config.yaml
n_layer: 14
positions: "rope"
qk_norm: false
attn_scale: 0.125
parallel_block: false
init_std_qkv: 0.0431
init_std_down: 0.0
seq_len: 512
Each number is 128 + 32 x the weight over its row's rms, rounded and kept within 0 to 255. Layers, rows and columns count from 0. Numbers have three digits each. The size before them is the row's rms in percent of the matrix's.

# layer 2 MLP up, 512x128, rms 0.0942, rows 285-356, columns 0-63
119:182121101162196148092100198123116132098100089149128116093138105134120139198104127188151201164173079074101171159137139125162172124077131129091126065139175157134101159059142108155153100137142131
129:103135138155128190163113133087110099172145150111065147051212085119110084144057146122101092167158168088165138093174133139123124177149132155130112097086076110128149151129132173175107112121105114
112:110124138151120168115130130098131135128101097096080167107142112144165125087090105144152133077179114143164128135103121102165109112097050152143086129125120165102107147138143144119157138106161146
096:096144132176095171160085131158140136136107149149173146076093098091114110107180070096127142115106156118125135125092130099148175156136114100119056129108121150153155121186179099075124116152146150
083:137158190104146170115130153134131134141130157124156177094151076167156155119133173162114137135153195141109138125136127122115149095112137168193131108185136114139128094207047102105132159137163155
099:108137115124114062134123109133139143090104171125126077138125091189095160087120141114105138087152133096149111188133123103126125134150139144101156111197089155155155080064186141114113142112163142
111:094043103100126117075142114085132116183070193204099145103115140089084118212084105168161136136144118121094153135124113148151106127154116143120111126135073143131112089109174118120113144125119122
068:119116167097146146155122120180123081128100112170153099160142136129131109155110086145111110138161114090215159103118128155118137026129145070164153122118159114145151168143098182229125160143097137
085:070111024126154119148075140113103085173113167091099147180104152184113141075138154085108102118202139130131160144149112105149121081101128169124122114158132166179184122083133117070131146121124114
104:112138112122117164097109194117110124116103110079093085059195099119139141142126179145164111122143186143054145099133120128085120142090079180151107118121078144128156161098110144232193114119120126
123:146156085140128127156127101153101130135130094084138129079168193204109153168148138088118089171138109120135141093114120151063077093142164160135171111111145169143140125125143171133111096136110119
102:177069126174122122155105128154123145075133122103142153120077201109149123142134188127115108160144158180180082096096139105075171211182165138115110157185153138136121156192124154075146108113109080
099:055121107179164114123114122108208140113120114130066112103157177087104164113142107179161127113163119152154141132078089140107134048139134157153120128071140113185115137170144142118123142117028080
096:136136155093140182096145082118098150154121128151177129160093140185117139161095126143145118141134141082157079187149149058115061118082159135074134112150128115137092146122077154109170087181150196
125:154142179123115165101120150081093195122113148117144134147123140152072084094139120168130139156070126118131081141082157134150102185125099076079136159137148056101135124150122095147103141163124052
105:158124148164121130120145078161136135139160156111144185218091107119236149150177155152150119104150103120115126127149115144131134072166131131104092116153130152171079161104162107071138142106042163
082:142170224173146134152121165193180059125098129171156100087101151136131089153128115139144176135132083157128143106161144152134093167169163130107069159118138151162094137121112128107057113153129150
071:163057106109148137133196143138101121123144138114196082179135160097148218091160072099152151136125177152145139118092135115129128124108131134095048102152119117118164137164175178107141152167169099
095:112115104099140128119129125094149125205082141062121187165152154080074160128085152108090114154089100146151120106105077138101129062067172131151125100066136084138183148098124083103140099117145172
103:162176150092106056105130110146178155123167124094142092127107113149142156101076164131184180121184112122203117136120131087142114107170135155106076122109179090154197135112169107148106138120170141
104:052093111176101094120141116085128120134108132100076120086089186064162185138141156125086153119159132127133139165120170141141137118171175060111108107171141127059154181087097086146125197084139189
086:149125111134131142072145146177157087070163149151105135158143093148142092166116122113028132142120138090092083138127172129135152089150094139122135081147151112102181152128171084196093094157139099
084:120175108157117154093151138083151114137176061208059134055154177124098133134118080112128174184074148132171157120109148139091089164145114121122111079123101080095103121117108115074130135129134111
111:101165143102159111075137058143173175167113157123110025135098126180124137159138137185152133140092172143107094095126141144129119132160097132095119131131128111220181155153164125137142155138123129
080:146197138154153113101141132158173081185104091156170153173076157098117160135141047149143170118134101136143154085082135127120170154103155135121104156136111162104171071132168140143108093082149132
126:140120066127090106091163123097113088163096093120209165147113114056169135207104104196127174098096132147070151144153141151102119149172093120145125125130116144091152132139109127188072164109197141
129:163097113138149100127106133158145078136130110112169171160090099163158146108155099154127074115176120122122142093168090087130112162143106080107100106120132117034105110161132165129185094135102122
093:131131163114089165150139152112098114063091118151128082137181061163158155154164126139181137122163131131161087139156122132103174081124152134191119131166169110147123118162128124179145192130130160
114:070070049137097155123112135182099146092099179114116169108071137114166138139108065159099123108124115137159134118147098115165091172107037192122128101177136107145176124069119116115137087115103127
121:161170133098153122092145155167147142067135125118143084116112095169097148105182135103129157100152075079117106161169106109139047145148063149110098147065123108153202054166098158115138128187126160
059:119104118154088064118156133125113084098108169154120189123134195095160152134150168071094102099158153105123089159151139170115116160074155122155136156180140177106178134124158123095099155136144164
086:162144136092096198094170152159178088109143128112124105133162152173143090112108140088130123142109134056194111130112123129163169134098103104142113113129130111102126114120189171194185123136130130
102:087106100145148128124107120167066104145088102187135136148160142119117107053158086109122077156110120107144132124117126145079086141077100181101095167088149097127092153149179141092130123172166136
087:157128108101143116102149117163108235149144082140168121127125093153087149071119143182113086113124110077132101144138125134145179154150100142153146142111186081077141152147183151092118116121079125
086:123117091132105082129125118136162064181126107129069150178134201158100186133092120102100092097119148176123110098174137119149136101124038175132109121140130122179097132104190120150159124110138148
104:169125159121162126096125092199134146067108187168099124103098119097146103113141118083155081167157124138088084115182058124193119129103136146164122189179127081144114114094127139136096113142145161
095:106122169157129119117144109055084158186084152158130098124069108115134160151126144086138190104114135118086126130139125134131175145117163161131079138107080129131159202162159121161121135076157161
108:144127148124140179097131123176178128128167128142144063100144142122106115141116112145207138088174116122241103150192151106110147118184149141170056110149198091170126065121111159132099128180163116
103:131099120125133163121105169167120154167108102103123125102104142165143135217104091144131101200161084108168128100133126143158154083152172136163080138134050120116161174153103156117155151089116095
086:144152093132111162153124124140154097173123138151105140143112076127066177150072129113152100124135132132155122128159115132107118207075113143114092127126127066145162124238148120126105140156092104
090:127164140114114171096122105175164179160147125117151118144147083111106124128090082133130173100154110177120156113108120106076175114100160117071097146132095138137144141160118153145170181149114118
112:122096129215137167092150140130137092170070149138152127112122099122082099178133164107123117123117121211205197168093089112112118103123095170116106089151109137092107188135137088131172128124159174
099:164092126060118137153125116180136122113162166099167138118144102074178095164101090123082123149107109058172101143133135114144180201101161127138099177112112078151154133067115142110147160120153129
092:140123126129169146116142143107141089070120115186132138107147155122019068149114117141124165108131151138103104068133123116172133150157071101114120103097170173079132136168112097144089088148098068
096:127097085111149103068086173132043143101133179125173150119104206152167138108135046103106147137142075119127136166177141152125125126117122115091100070159101132140137097089131098157153148155093105
084:161127073053183151141135108079061155122174103124111147117148148116087177169135136119067139067124129101105129140073036126149144124133169154147130132081124112134133209094126097174120173165126095
092:086142128115114142092135108113131157061130138176132077149147105147077097168091062137147154133103133106140130129116147177082150112063056087095126174132161107133124150180146134114065127165102058
116:122150134144129112150092089155098119088130085139097168079134124105160112142234177128136114171129085118184082073127101126086171097138129128122140135106167175128066120153125128093124170115089087
100:121145185122139155101162129076154143166144121090144122164062202121117082117087142162115116112076116175113191105140121081098102154150191120113137160094091153120120121115098134173137186077143138
113:154109180080200085114130154115145157101111141097118161158121105131129132174169135114116090085122048143152131150190095151074124093136144163151197125135188161148083062115099131172107116132167190
091:106141056137122112119087121150079120149123115163165085184173118142167148113150078132157197131152144164118126150115146112181135158142105142096068174187141122118088103142143085107117108112145116
087:130139191111088133080148134122170075102147122128150127205085124110103128153086152125130039154122147157131102119117129116140133108183102138125088172174122060144133128187197118142132106175122119
121:112107146115158068137157141134024132102149144102136097110187121146160131115134115200151118133134120138134131148143134084131054091166115178088128121123156125206123086145166061139128162085118150
103:102080079064153126147124159142126085153096120128129116130150166147147115090182150089148133110112107126178087082097184051155158144123129065113162079198172127149127090136123102133075115079133158
097:123132140099133114170134138137123157176209160107190148166084102150188123149119130158145164105134124125076166183129132129105152099158151155111139127118111188109128129130109137128078113079153154
083:137091147176157158175153157100131099132118090120156122083206143106146099133146109183148115138093164116137151058133114150106157142203179169155081171079162134079085184167163157143100115142085102
104:113119109103141058102103134125098112153141098090138146140084118082138137095172102138106102149120083161142095144082096075098087106076151087145141179182084183136061114137119136121112090112140141
077:121072084096093107092131107144098164098137166138151131147148113078158161113098132159103127071153142170075109148163145098145087148140082188070124093161119127090131092086091160139135110096198119
120:101103171164125160059150245106098133122099088106125062169116141185134135137155110093118121130119088176092112132086134127083054117155142093117088134168096156084104138089149103137128089118146171
111:160110169083192102094109184094127144141156126161177166112143102100194137136142090151138105052204144114121134141177147077111113069168116117146158083098133147167099125090129108155171151150119154
084:117082089132084111109091091174095064151098167165119114122143127122070076090106099118104104112155156090201082152131125138170138162072128140180071112131189096156170126180124104106049128151110115
100:157077147072081121112189111121160067181128192093214143145134200133121106125114093043124131155131156119155106152146147190119085119129161103148130166075114108127186097112152143129151116126108180
090:156164207123136137141121090147105165118116173090173132169146181182162110144121159139099110063092132088176097129167119104127116104077103161121142156121115147075053153141097152069146094180114173
069:104173143112119124155164144147110112192075118141146085094158154118092128130115123119173156116064135122132112150085101114107131175134143147143077197144107111107143092175229094127076147151126108
101:095171117134130094122105104120152176081137147141126129123184106144145166124143129131182081071144157118085136111093105163127133137130114157095174111108083114105111151133166147134051110139039114
097:149180194168138165138164172073143165177096112146149141138151117194154134128087100171104078144117149162123119106099107100116114106130114162118110091126101180088158154150117163145150147091094113
089:136157094131097150105144149118151062190111146093125140108163116137162157153075143103125100105081150097187148197049128149109131134112143126168142119141070135152108105118135069110130128097140119
090:158137124113125100127158090173138155105094119097144131109173083089122128099120142124148164114171091088160103126160099146144087079067100101120086125121152145108170146129112134113145159127136171
096:146067166124107163126087163113113135193124130125098132068156087111151105156053132136165053139169145206174130168174133128189081168148108143094127134114095129110126130121127150157123099096175173
085:139067111134139084146121044151092113050130119154130087120098162157088153147098134162159049100115134132179140133124124126154141187110099104145130115138113097117166141093113144093123149154130122
100:072130104089139122105183168107096146095118136101124115094131136152098136109136143068128103142133135160123208192088085150160148125125155116156155110163157100101092131110082127131119082092176146
099:148123140184107217098178109151161124111130131151083109100130138169151149119115130096116110151128139109153050056128136129119128071087146139113112137054075111132195110139090172137092128144137143
# layer 2 MLP down (transposed), 512x128, rms 0.124, rows 285-355, columns 0-63
114:147149109112102131117155071137115124181111149089177091115151154130080120093109111093115095181097146163119159192205115140126085135154149164144074111151046145062140098132100137141102074138105158
119:128137171131118195123152067128129109137121118185097131079170135147096150063073106112103119162157187123099151043160131152136136153128129132120125073077085150168093128125152134159144103084144114
116:167164076090127094139132127175170081093109160133122136144089140176105136136138155154140058152188174126104139148190114169099132153113140068185157165144161061067137199128131140165063172116154099
092:083147156131095122064091141153148139106122180143119114142099150172097040075162087145128161106104110105121151094098134123128148087090142118086068115176054110108175077136084139083186125120112173
084:119158066143067141124076150172140090125144124112150133114129092099133157177113161094111115122110107104130117151112122087128133181146134101169089127113172124132086117096110158141101073113112142
096:145114136153091103126137193176098100119162132160120103134143155125162174206129141113187203145103109189091098148102113141083150071063094094164106173103125144126106140116107115143174111095194126
112:098108180152101124137167113076140157123128125153118145134135107125182147135120094149148127092107135190098149192145137098135103127153099106157068156175128092133076153109111117036129140123135146
064:173179145156136113091145095074158059120127144074133164128084143101143151082157146108109105154134217134085109116140147148185122154078143128178172122154151106182179198165110159164087124127106167
079:151137139115104135119150142140159167129163093143105116112162167071121162142140171052139079109049137117092106141071106110133124116131069115170112151074125136129146141069139098072162103163140093
102:105158099136123143126115089079092144124154128166121142102119109145090075074182139156154060111086158136076119107038106100110121168152074166105125105098114093127060102152096130150108130066198111
126:161164091143180092172090128148091115133118107084158185027111179201085140173135104111117108137142092074119099108060119144101143093148149143144168118132113159139153105138086159111069151111130153
101:159028127125073128146154192129127103111085103082173128114123182134133127116150151130117153153187149163146122095164088112111178198096153098164177142165162092187184130177064152143180150131169109
109:116120202148131143152081106131087149110093116176134084148100073155147140133126127089124124154066157188116132136146095216133133182207096062152134179144093155131093158103072103086132103131108131
093:148120152169136125148078055118138191109122119058150100122130081122149119075149133128113146122148114163137151081135123157128172139168120108115065146107131135110154113046114089113147107112122069
118:120076105147152138160115160061096184107135131096190051165083165157160135126124116090104188130047142135098141148091168166144157121117142126127154123103125165118120145172140144113091153181102129
099:121172090154167087159109188130127202105173123143152151184144136085184139148109168161140137105084103130100105154102192124160181114180104119097091099211201091141110139051106121091145125150069121
086:082148135147106112144173089122157199078168090086133094110110152093115127123159170161199143110089100149151159117206115095142159099144083129115149189107108122128126151103175154126086130101139096
072:100188144123113129152102147135123055157100092167140139095106062170131112209123154113175175104121057098103130060150133127130167120150115093146179101136130152096137116121119163139104104032070126
092:087123086092137104141142136144122207094177088117115163091123145191073127132157092130154147124174112064092086098201208142157102128054170140139133092135099169182091158177163176130109130102135105
091:155163175088114106121113125150155106103160147168127142144125071144143162130092168188160134149116083095099095206122109067121123152131115129148096136131142091180159168143074160102112099133154168
106:139180128073189114132150147138118087140119061146183089123124097124098093118079137195123140170086157108097172101137127125113136156083149169174222122098082113170050108133170114135106075183132085
095:138120116175111110084131093171176088087118152172101034166133043157147099176156127101087134133122110068124090108136180106133112083169160141153178143126168139127130140151114125193098145167142148
087:203113137123099134160127143116143129134143085140080140102133083170146149118134182110156139111174189154144146106215113185163213144132119102106107128133183166144084113130147050108112124161171121
111:132073123130129144145103144138177121170109153113118096130096123162112133126115045160157111117138198116149081071154177122135150091139121147144087098115094095165150141098163122107146140149155123
078:194155114095125130099112168089114144113132106123154174147134119145133162149166186086162172118145091109089155104157138113103104120165094085104132140104103156152075113168156115203095156122113143
112:186164155184192099138121178149124160120128118130140098150110153201111175075141140104103127189154166178116120134151124093116110103094132165098167085156096102112152098151116135139119148098183135
124:126120157138112107140129101108125192102145127153095077147122195104099110133079128133109202137120115116138121144099154189124131136116114200146145158135141145163141190094080110107070161098107118
095:067113139093134124067144147097180091086108119107146141092097146085125156107201187131158089131151126168118128155175165092062156169146116088107159107171097133133091149116057154119124142155104106
107:118117143062106110177109153131109188091150134137114131071095128142178082193109144123132101071084158096135177136137083136094095121100144113177121166142139119118126143123128093116131118132181102
110:137142112123105145171104170209125143121185100073134087147115088135101157160170140072159127133075065167124136110124096077115169117126129082179082121118110138145149097183084141096146093137150202
062:124123134107164165098085112154158126120125122117166118140134150180141165138111107162117131167150097177121153139147148126165171100173159096103077092137121104088136153096141159089099149171090091
082:082087132062101165098143153175082115120124093122134076153097122110108126169153141133178142152134130179157139111127148171111140102176071154105138119174134163091164087133157110154152129139102178
101:080086134126124132148055177152092123110104136192115089161117147094110124087147161106101137127072051119118170074105176121121121116136109135087096141073108120096148112154159082143118123166104217
082:145113120093077143147143118153129138112087140106108122136130103097195134115104105127197154129116185113079096160119131123119133176141106098155161137172119149083149106149112065028107101076150096
083:155155129170118197178101162170121127103132124172095217121095155142086102132082168136156128092124140136107080092098135161094180129138089159191079179121132137126197152062144170123091137084133153
101:086116123124118191128097166078141147134071140030152117170108134152158114113147168098025102159096094195112093144137182083122083157125100119088120111112168185109136102167131148149151143141140126
101:065072133137101154119103123134163119132136086124091121124116149136159131148132179165135133186159130172106185086125173195128115154162121150087152089107149189080121114112106085081095096149101121
098:117114155165108130185187157108115197134124133106114178090135142149121134129107147121098140098116111114081124179127119120156106064126085057181202095157037184036085192156142158165186124112168120
092:088138162089135155139148097128111153144123139099151185138131139169150127167114106163084113088131127052120067095148154107211153121164146118198115125154075107117136135154139138099134139084085125
076:149107173192113176147121082112172148141102116156141132156123115192125137179128133102165165127128087090135144162157175125127142211160038116107089120100148122151159142176140135110101130163119083
091:094138110159128147176159172111144000146091072142146146129151143120184085091167109080097100136151135083150091151134094126112107098184088074134124115135089124130147131122096150065111126153104125
120:086107097141131187142124130094126121092108125129108123143097160151103165114124073126188121137131197155114118121147106223097075178114147100115132132120161173094103131122084126091119083043085097
101:104154082153131139134072153146084095172105091104095074132128097143159126189131123166099133120092160130054155171099119118063173117206096069135131120130146165108109091106129107047141132142114186
096:117110134088073110169164097151109151145184128063080100101063106126167132202122163092098131156156151085168149153129071168072143106094121117171134199111133125122091146126156122182132151146147157
090:064173169146123117201171091072153137141110102143073076093144088160138125158145147122119113104136187132173147123144159078088102178177107127159154175169144110145088184113133099094167081117109154
091:119072088124177134081151105106126101100109155139133128106147143095060092145177138158111132076138174142154066142073176136137112064109122151096155083188113069140173139186140097128110139092097136
090:139136122102125082192100122131192176112125114150172145160111106154125143148047062138138157076080078112114109162103161220105153093091083101128129154113127097065130156148122119060087137122122089
116:155079155128078094134100181113125103091072128102119153081136159113095124112122188113145143081162152158175151071135097148142130081065129084079132087158077058142217107139162118150141087130168161
103:129134150145133095115180098154123085144103123173099137068180116109098102096124130148127128129143148114154137171182129155186119105172106158135189124168129167142183219209206149075090066138134056
103:119104121193126157118098121106130138124155090110078092115144102172118146107085112145156121156102142099107094099130219126119114155114104164081073138129138125114113140103114152076156188103113105
088:097055124095129134095109162123132076152064131176138154198118138110122104144162063149164176141171167121164134142080083075157130169127123119106129105172137109101131098128066151181091146197132084
080:135146138118182119117208092113049144156099151110079170126184061097150114134138109118112157128122085092119120102127128137129081137137112105105141085086091142135145134074082145127115140083161131
122:144149124134142114156188156094109115086130144142074090181157191188127039128109113102144117109180211120182094088148147112080156129117103122127121119129128138111124120087176137174172104092147075
104:079114143138161116143189136146136088099080136168071125143160126131123146167082157179154172149137159110130121152122156084102103135189150069150164120102166069133137149201095135098123188128122065
096:096163123095149116164131117112175113154154101123177088117119161135167106123064128118138193116088102107115110097148139134087061124195083155110105115119105086103143140203145114110117192073142164
080:074070150170155143111171088108135067142137101152123069115154148079135157144134146154127161124090089121091130072116128157126137167189150127054051140123185152083087107155162126114070140149102112
102:138078115077161127136101160171130147089081117132123145090138090112158185154160109098091149132143168086160113157161190118167113141069115116095118085180106135125148128161105074108204120180121171
076:096132142168159113155151090117094146141146124118101111133086095137182141166124127125118091114108089149164120112107132163154099093153125053227136140072165097142123131111197095136150114093109124
125:152140127098117151125117145140106130126082112099124108176101086117137111170118130114168073080086078152176078147094153162149061079175096212143151106118119181150141148105088088135115122105095129
109:099098143082154092137078121112142082102124145131127186114141184079102179103105098144086131054199168153120090116128101117116101098140204160154151096066170128159128139132182118105145122155178154
077:112189103117140135125146134113113139136058125091128187086136165119139145143146222156065176120059204174157096088137166083075129136152065165153141067091114096150140078149115154120109133106112091
101:113153154102081103159072149088097036180120167203086105141167157117148087132150110110143122162113115171130106097171141057147133101114190129093103097175103117127141086092128084134146084135081212
085:125162102123110119159123131110180088166165144153102104077109152158094160115115153106117142109145081201176124114097123135114122184102171139076103115087134101115120147135079126150099161061220080
063:109156075158091143088175150133149110068151132083142120113143105139121100060063085132139156141168097157143142097106171094133148152187129043127142182124171120142146127067131112157177119179153142
109:072143145118141161127117097188137166155121175110109173119170144108120143113153066121167120141149147087157157107119110163094127155142140172112177158157086154184139150070153160122109168105091091
094:112073128123143135138127109117119178166127104142114083072124083109081065146152151102120121122190118118135144131141058166101166202125156049131110113118161123145149100102051133158168115137099098
079:093139151146154064091128140169120125093120162149149107139073160110139125135174131137094143140125161138028102163128134076148119105156109137111123057151055093102142133096168071141170092155184129
087:132174137165134157157127106157154082120167079135138197129112094144100134097113101113156153107147112126138139168142147151180139149078160100126100123111125152161115128115143174152113133148120165
090:067153092166128173109150065129129145152147147120106147152070131129144149158143089121144170120121101075131149118147116086097109146148132171139085126067086068108143080100156075082114080102123071
083:095148184125111085134107123172093138030166104139149097116110137147137174115098113116157119116084066161146161125117164120121113145134093120116102106113085077120105145070113069105144116146141177
105:087181096103096068148179107116141121112086124086190081148108135156112144147148148104123163129130118107103162141103161156154124115112094046139166121107147141135141120113173122130135115116208137
# layer 2 MLP gate, 512x128, rms 0.0945, rows 286-356, columns 0-63
120:188098121100134049107137121189136140077080129142175099200074163147131146082212125144146153096103100144124132177116108107148154085113134086109126152176203144167129104106113073076129215141162157
122:094108143154099170121117112103107155079109063094094148077185105109166090087116046136081163078086114117123131086054111075116129135081065127124082108144121148132123156173112077050140131136123153
095:164103117112187108104155125107109099119147125106097121165144150186144145109086171146158097154139123143140124096195125149146104089134108169148173112172128140124120123065083162201149145105110129
087:166127126109175121127116136102163160141118138145122084170150126182141121109158099128154120112130099120048111149163085131168143111166148117114135076207151132154153124099143086121151176077054136
092:162119110134132180129177124118138101189124096116101141155099189110176092124126086130116137156123099159072151074080132169191124140067129155135130165112131084096122171159076125151143101117118112
117:088083098115150143100148138054123107158086150197133108094164181083132176194077135124124141152155115113118111076121115155156161146166080132115113093140061105105106144140119128142138170178117110
066:173147153148166128114091196143107126081105106072110163118123151083138168117140161117069128108148132123140145062153120136174091060126145141102129135168106161181108170192116166109092153114099167
078:085177107105126143153055152131116105138137131087092120152083101084154155157122137129169171146213141181127153150176152138092110181107130146158103143151169138142129169132145086097113115096123166
108:101129139097176097099129104126124146126134147166158118113066120142093175132101098052089157105125079067213113103068106134135177105093129100115140132167162107147126126128120149103080163094103133
116:160111111117129069171154089176087121153089159079161105118168110120113112122154126140177145132119126078173178129167106137147102117126113116182134124100159118151128097148164116192102156148154098
103:052175106049176137093151118090119169134177133139102113106168058148163156118127083135130151115096081067075107204119146151143083059074122108115119152080138070107148124106124088142115126133103119
107:173139096170118108066200131142178107139145115098092162077124174096170054158105103127144151090179148119111101092145122124130155099096106221169096125112108140156126112152169102162164075138111125
093:113140073098153137097112163137096142147115149131141119159167136138109157213104126127120125106128106103118126133141151056142092145071178140116173115170154111145097134150090154101112114181141191
122:115123174125121173108127128117071141137104138152143107142128132161064093099117095104108168163062100063133116110053116151155123136069126084119097131080155083102094103126164153130111171162172125
100:208151172182113099079114101089155145125129144110130171134152128108174113153188169118178119083132132155095133151144118145135146073147126107135113134127149110173087147124112088106112185130064136
089:156049093124118125150102120139079113139125126133105136124176156180095139196161147120118109146159133118092094136078096090129098107130150117157166106179144157136083071111114073190183121133130106
072:127151094111159120124137148067141101141192117071108089108172166144181167128102049107174154165095165153074144152096145130082057151160134120144108160138090186151073127127138213162121132152112119
093:203089129082165085121114082122133105198121218048146156100125135118129135127120156130048095158085101176103108153090102087096141095145145100155121157098153103167142124105132122135118141130112167
088:157116179122107140119123098184168133151149146116139168131148145093096124184094155166125137167155121154145126135154092087156154110127163148115106198129184113173126141163150122064127120129111161
106:130146118125180169121089200140081157105112078089078142164179174152129190148163044120105166131153091078166146136110135098096077066124128083088119097203139149147161114042099119106157130134108158
089:132134104157123169089127142165143099104143152150121126159124092162129072170111105095073141137103117094114094103150199099152113128163079145088169103156120107096151171124136050186090098142131115
091:154169181145113131109124117108150146120153117136080158104140172144154168123109111178084106139128150128207120103120139088072105051140142152168135121150148129155210119167088146138196116105094122
109:088134137102125113076110092158154157147107168130118035126102137206134144137150132162166124140099196147143086108120167165095131123185042114077113124144116111184183165155152111143162157146150122
076:135110093122088127132100103104132176152169147089108154079149144166085095192083150114147182114103163149087128170151085136095136093112077131141124116119124159132085178137125123138129151156169131
121:117162179145157162130115117174141159107159147107073071110140098191116109084158143054119076159155150121194141124089111113104104118111200137102124117142135087136098126091136143099215091170063107
106:112134142169165162111157198128113168106172066168106038144141162108139117089145112152091104124122166085125113079134157137115156143130116215156101120097110150123159151105108093144171136116103121
101:080095059170136124135140131132146094197151111097128166136098167125124133093068113054093133134101131141101171115099134152175091156099103122054143128065102131100148148103137147115136081158157110
113:128130115107129145155105135136125130120077099133121129199087116083138112091149138198158097093099090134138147096139090097106059097117067129094126117128127114123117172086087098128086078173074138
103:152144129096137149118083188159127160116138102075149085123122125163130124085177156118109115122086122104136099098132122104127108140065156099187081126159129100151140089204097118090145128169085118
064:151105117135114134149134121125132131160125114123133131144124124079149130151131076164096153111101133160120138100114139155077128086200121133089172122150116145084058126112157156162126110121084083
084:045083152124120082095137117167140138115070140139139114132108129173126104132142160162178163138139115171157153162144145139132123115141195151124165106182179143156192124176096159086144145129083136
100:097106130148120139117112124156109110114106105208076128144141118108088137045148127102107058158125109125107155115122090122066120165103083113082120131073145088098113142110158142089148105180137171
084:143164105107137115079147203154114219086108072126131117120169104123202120091145127157133142124140121072120077095138126117110177208137171169183141123147133106082141121212072067121159113109106150
087:109099075105141109142143152134191171153115081112131162156176166133119102187140169121168159136071102093167141126096129096181111177119069132111146123072144102073115148137136140088197127115159082
100:110127098144084147148136174042106116163164087083148136146137124114130165147118122143090168093134117136147171152078200144091124107144115123059143085051123134093122123159145124147185125123120120
097:128140119128120072131142103077134141197141189129141099150059177134187209197124153115160168076143137147130103151116148109121161154115133173125078126116106101117192158141130123138157158100136156
100:110119091148116055167120116086084147106122138102116164134128119110143157101126156125054131152124137105064155141122126147191127146066115147136184111121083154128131190124174110129170147058029103
098:150164088125125105090133119155109166128176090126055104156145180108140136133104159106131122188123129117158135088069149171078112074093129116100126130098163080122121172148131108155152143132083113
081:116103076129127126135113058138115143127196143115158104128134157140102055137130110174147148173134099139182122157186084149117152166185091158092115138079158160091201153099138139156071086127184086
089:121170183138133106160116234087112133103168106146082119105151097108130114187137145115125100152119146160101120095078120151083101167116195127143106142158085168134132115103118135139184053144101150
125:129127118110144078113104146156114141183131131100155131082137119096153092134129203147074121125110091107086130131120107086170117080096114198126111110130113100154107107178134139084174129204169175
102:106146127175135134101122161071087134131101086147036074121137114125105135140183117122168133076176142142023142092137129142086073093136127114131091078141144147095127116197148137150122116143101121
104:103144077168144141072111171127118119083118089154105114109179119129087102157148128144085150075141137168113153118109084141115098080133125120119078092125132133104095138146078133120148116129074087
088:071080091092157106119102178112034115140163189131134126083140150160143135144134156100120199131126107133161137182110128153084125161141179109134115095172114150192167084103106100142172146127122155
085:106179083130137094139159127114138079190120158087141120125080070133147147134084107151089160148132183108091187122131085115111098167137140146110125122112140128107131137147121180066141160218168123
093:149132140125110124123133084106137141099099134159163137146120093154114066163059045108143146116128123111128100114163159180068172141079080131104115171112116092087160139158145121156061112197130061
118:136101118110131155098179161111191120174134170120146097176118130143142135136019068123119150082132160131066176173113138129178106184122137128122115135145115091132187137121132123168138089141174161
106:167147136116128165141106172117137184161179083113158118157076176123104110117163127123151124085116106082138128049103090121062122165127144107089054119044201126121128111135107133158136167147165168
112:161117161072208098123112150123147155088119155100132154169122101119138132179177158133122112079118055140150149149175079147096110084131135158164223124136202170158116077120094140172076094132180177
095:133096116122112147088112152173133098110092093182150119109157127104129129132188069108176158098157108122088129099120101118147138146128142121163081132137140136124102077170127144154123117145122142
086:102123101168133111153145135090123190115098169132097174130164136154161168100128103115127182149121126098170154136160149139126155111084175117113188071075094184102184145032058090129129110066141130
126:089106134115160062137134169136028132095157127096142073124174134121151136112149132187156116144148107128131130123148127078113056101157120177101141116140160104213101099153157057134149185091102151
108:133118101084132115149113156140152084102097114119128097153199154140146066096192111096126142096119105098141114119091163066193188144109090059094163092170204130171108068090140094140062109104155140
094:163109148155129139063084192153120149116148135111041153138152119103100179133166106091097078126154138141170113075140153077170126142082139096111141127125167164159125158076108120165143069124092114
080:164172138152080106165105142139172160140141147172108193127067143169053105125123125091116134128086152148171124191079124124094149121034117092057172126134074134145122137146111130098118097082155116
097:110076130082167076132064163176111135086105097094152170143117135110128139153109142172112088136171098137115121128114096120148119172134133103120135121163102162127086104187092107107099093083122150
081:140162098119143134118123136076110117119163095119162139143139132065223168181089145096120116086126120146086138119138137100115080137126082095065137080163113114109114118047077135190185096105185127
129:173141203125158130136102105114121114105183154122120152091122144125111130096123145155146142187153136108138211084187134108126145179141107099085123114116160102131178119128148156126120139143188076
113:135131069146095109172106087163128094116112162078093107099143154093086162150120168147122156181054140186128109137103084153133147203076145111121116189160145104127172100187139156109074144124120113
078:109163150099138132163121107127078089139070100134098132118203138087071145147148162161020144127103183185161165114158106098082090138128087093172143104096147152141138075118210101141094167121136087
103:109164125150193126123059164167102150101106117155097095081108061180103109137169163147178147097149083140173164097103113094144155147084085149123103120170188108113119136176128094128114150081122119
092:149106160116133154099169170164108165090101146098129113139141169154142071109146164152130113077150155099109115159215176150097172075142100129126138138174126121130132152169111199096165143144073148
067:104149066152135125115113187126154094078093140089156119130103134084114114123133140147148127095200123135165176085145140095111161122199121123115071143120149146190186192086108120119150101143176143
103:121169166150106102118126125115168197098159167128120139152190129150130162126127167139181067072164156123135121118118094165111152119126098178103164105102134124086098165128169147134091095178075124
103:109169130132096147165135175128148135107109129089140192165168147104119173101101127173105124096059134149184118101080190138135114075112110145078145115123068119104134170140171120096111088089158091
086:115120114156160129110126205105121143041131101097123140070161172103168146171176094111147149114147098123093080072133125110105111091155147129080134120147138104126103149115102088123225137136120120
092:145134107122147182172092142117135117096143063102132194131161080145119119111124102135121170103135111136234149154178125119147097123111120116125101140129116118169160128074145134105106132113073166
092:194111099159131138105112185127104148159098106083120146099151147069188137122102085110133103099168125168147138128129129089161089136093090128157092116088096133112108109081173101154174162119165141
085:134115095097117099110104079162054130070104135117123115128138142143084138153119149158104061144104148127107159121100105139185098180104102136146165160148159126130193144182098109125097148132114093
099:182145137144159123128065143123151126160170054146123127117157121082191142133127124171126146086174112094125080089193132087110157138149154116140110131144127160155108130147165125094166165152049125
094:141126112182106203082152123144162129122098099155081125122120132171175174125113112112105116164113110076138058086114110135126097127121168134092114150073064080130164144112094176147109137116114118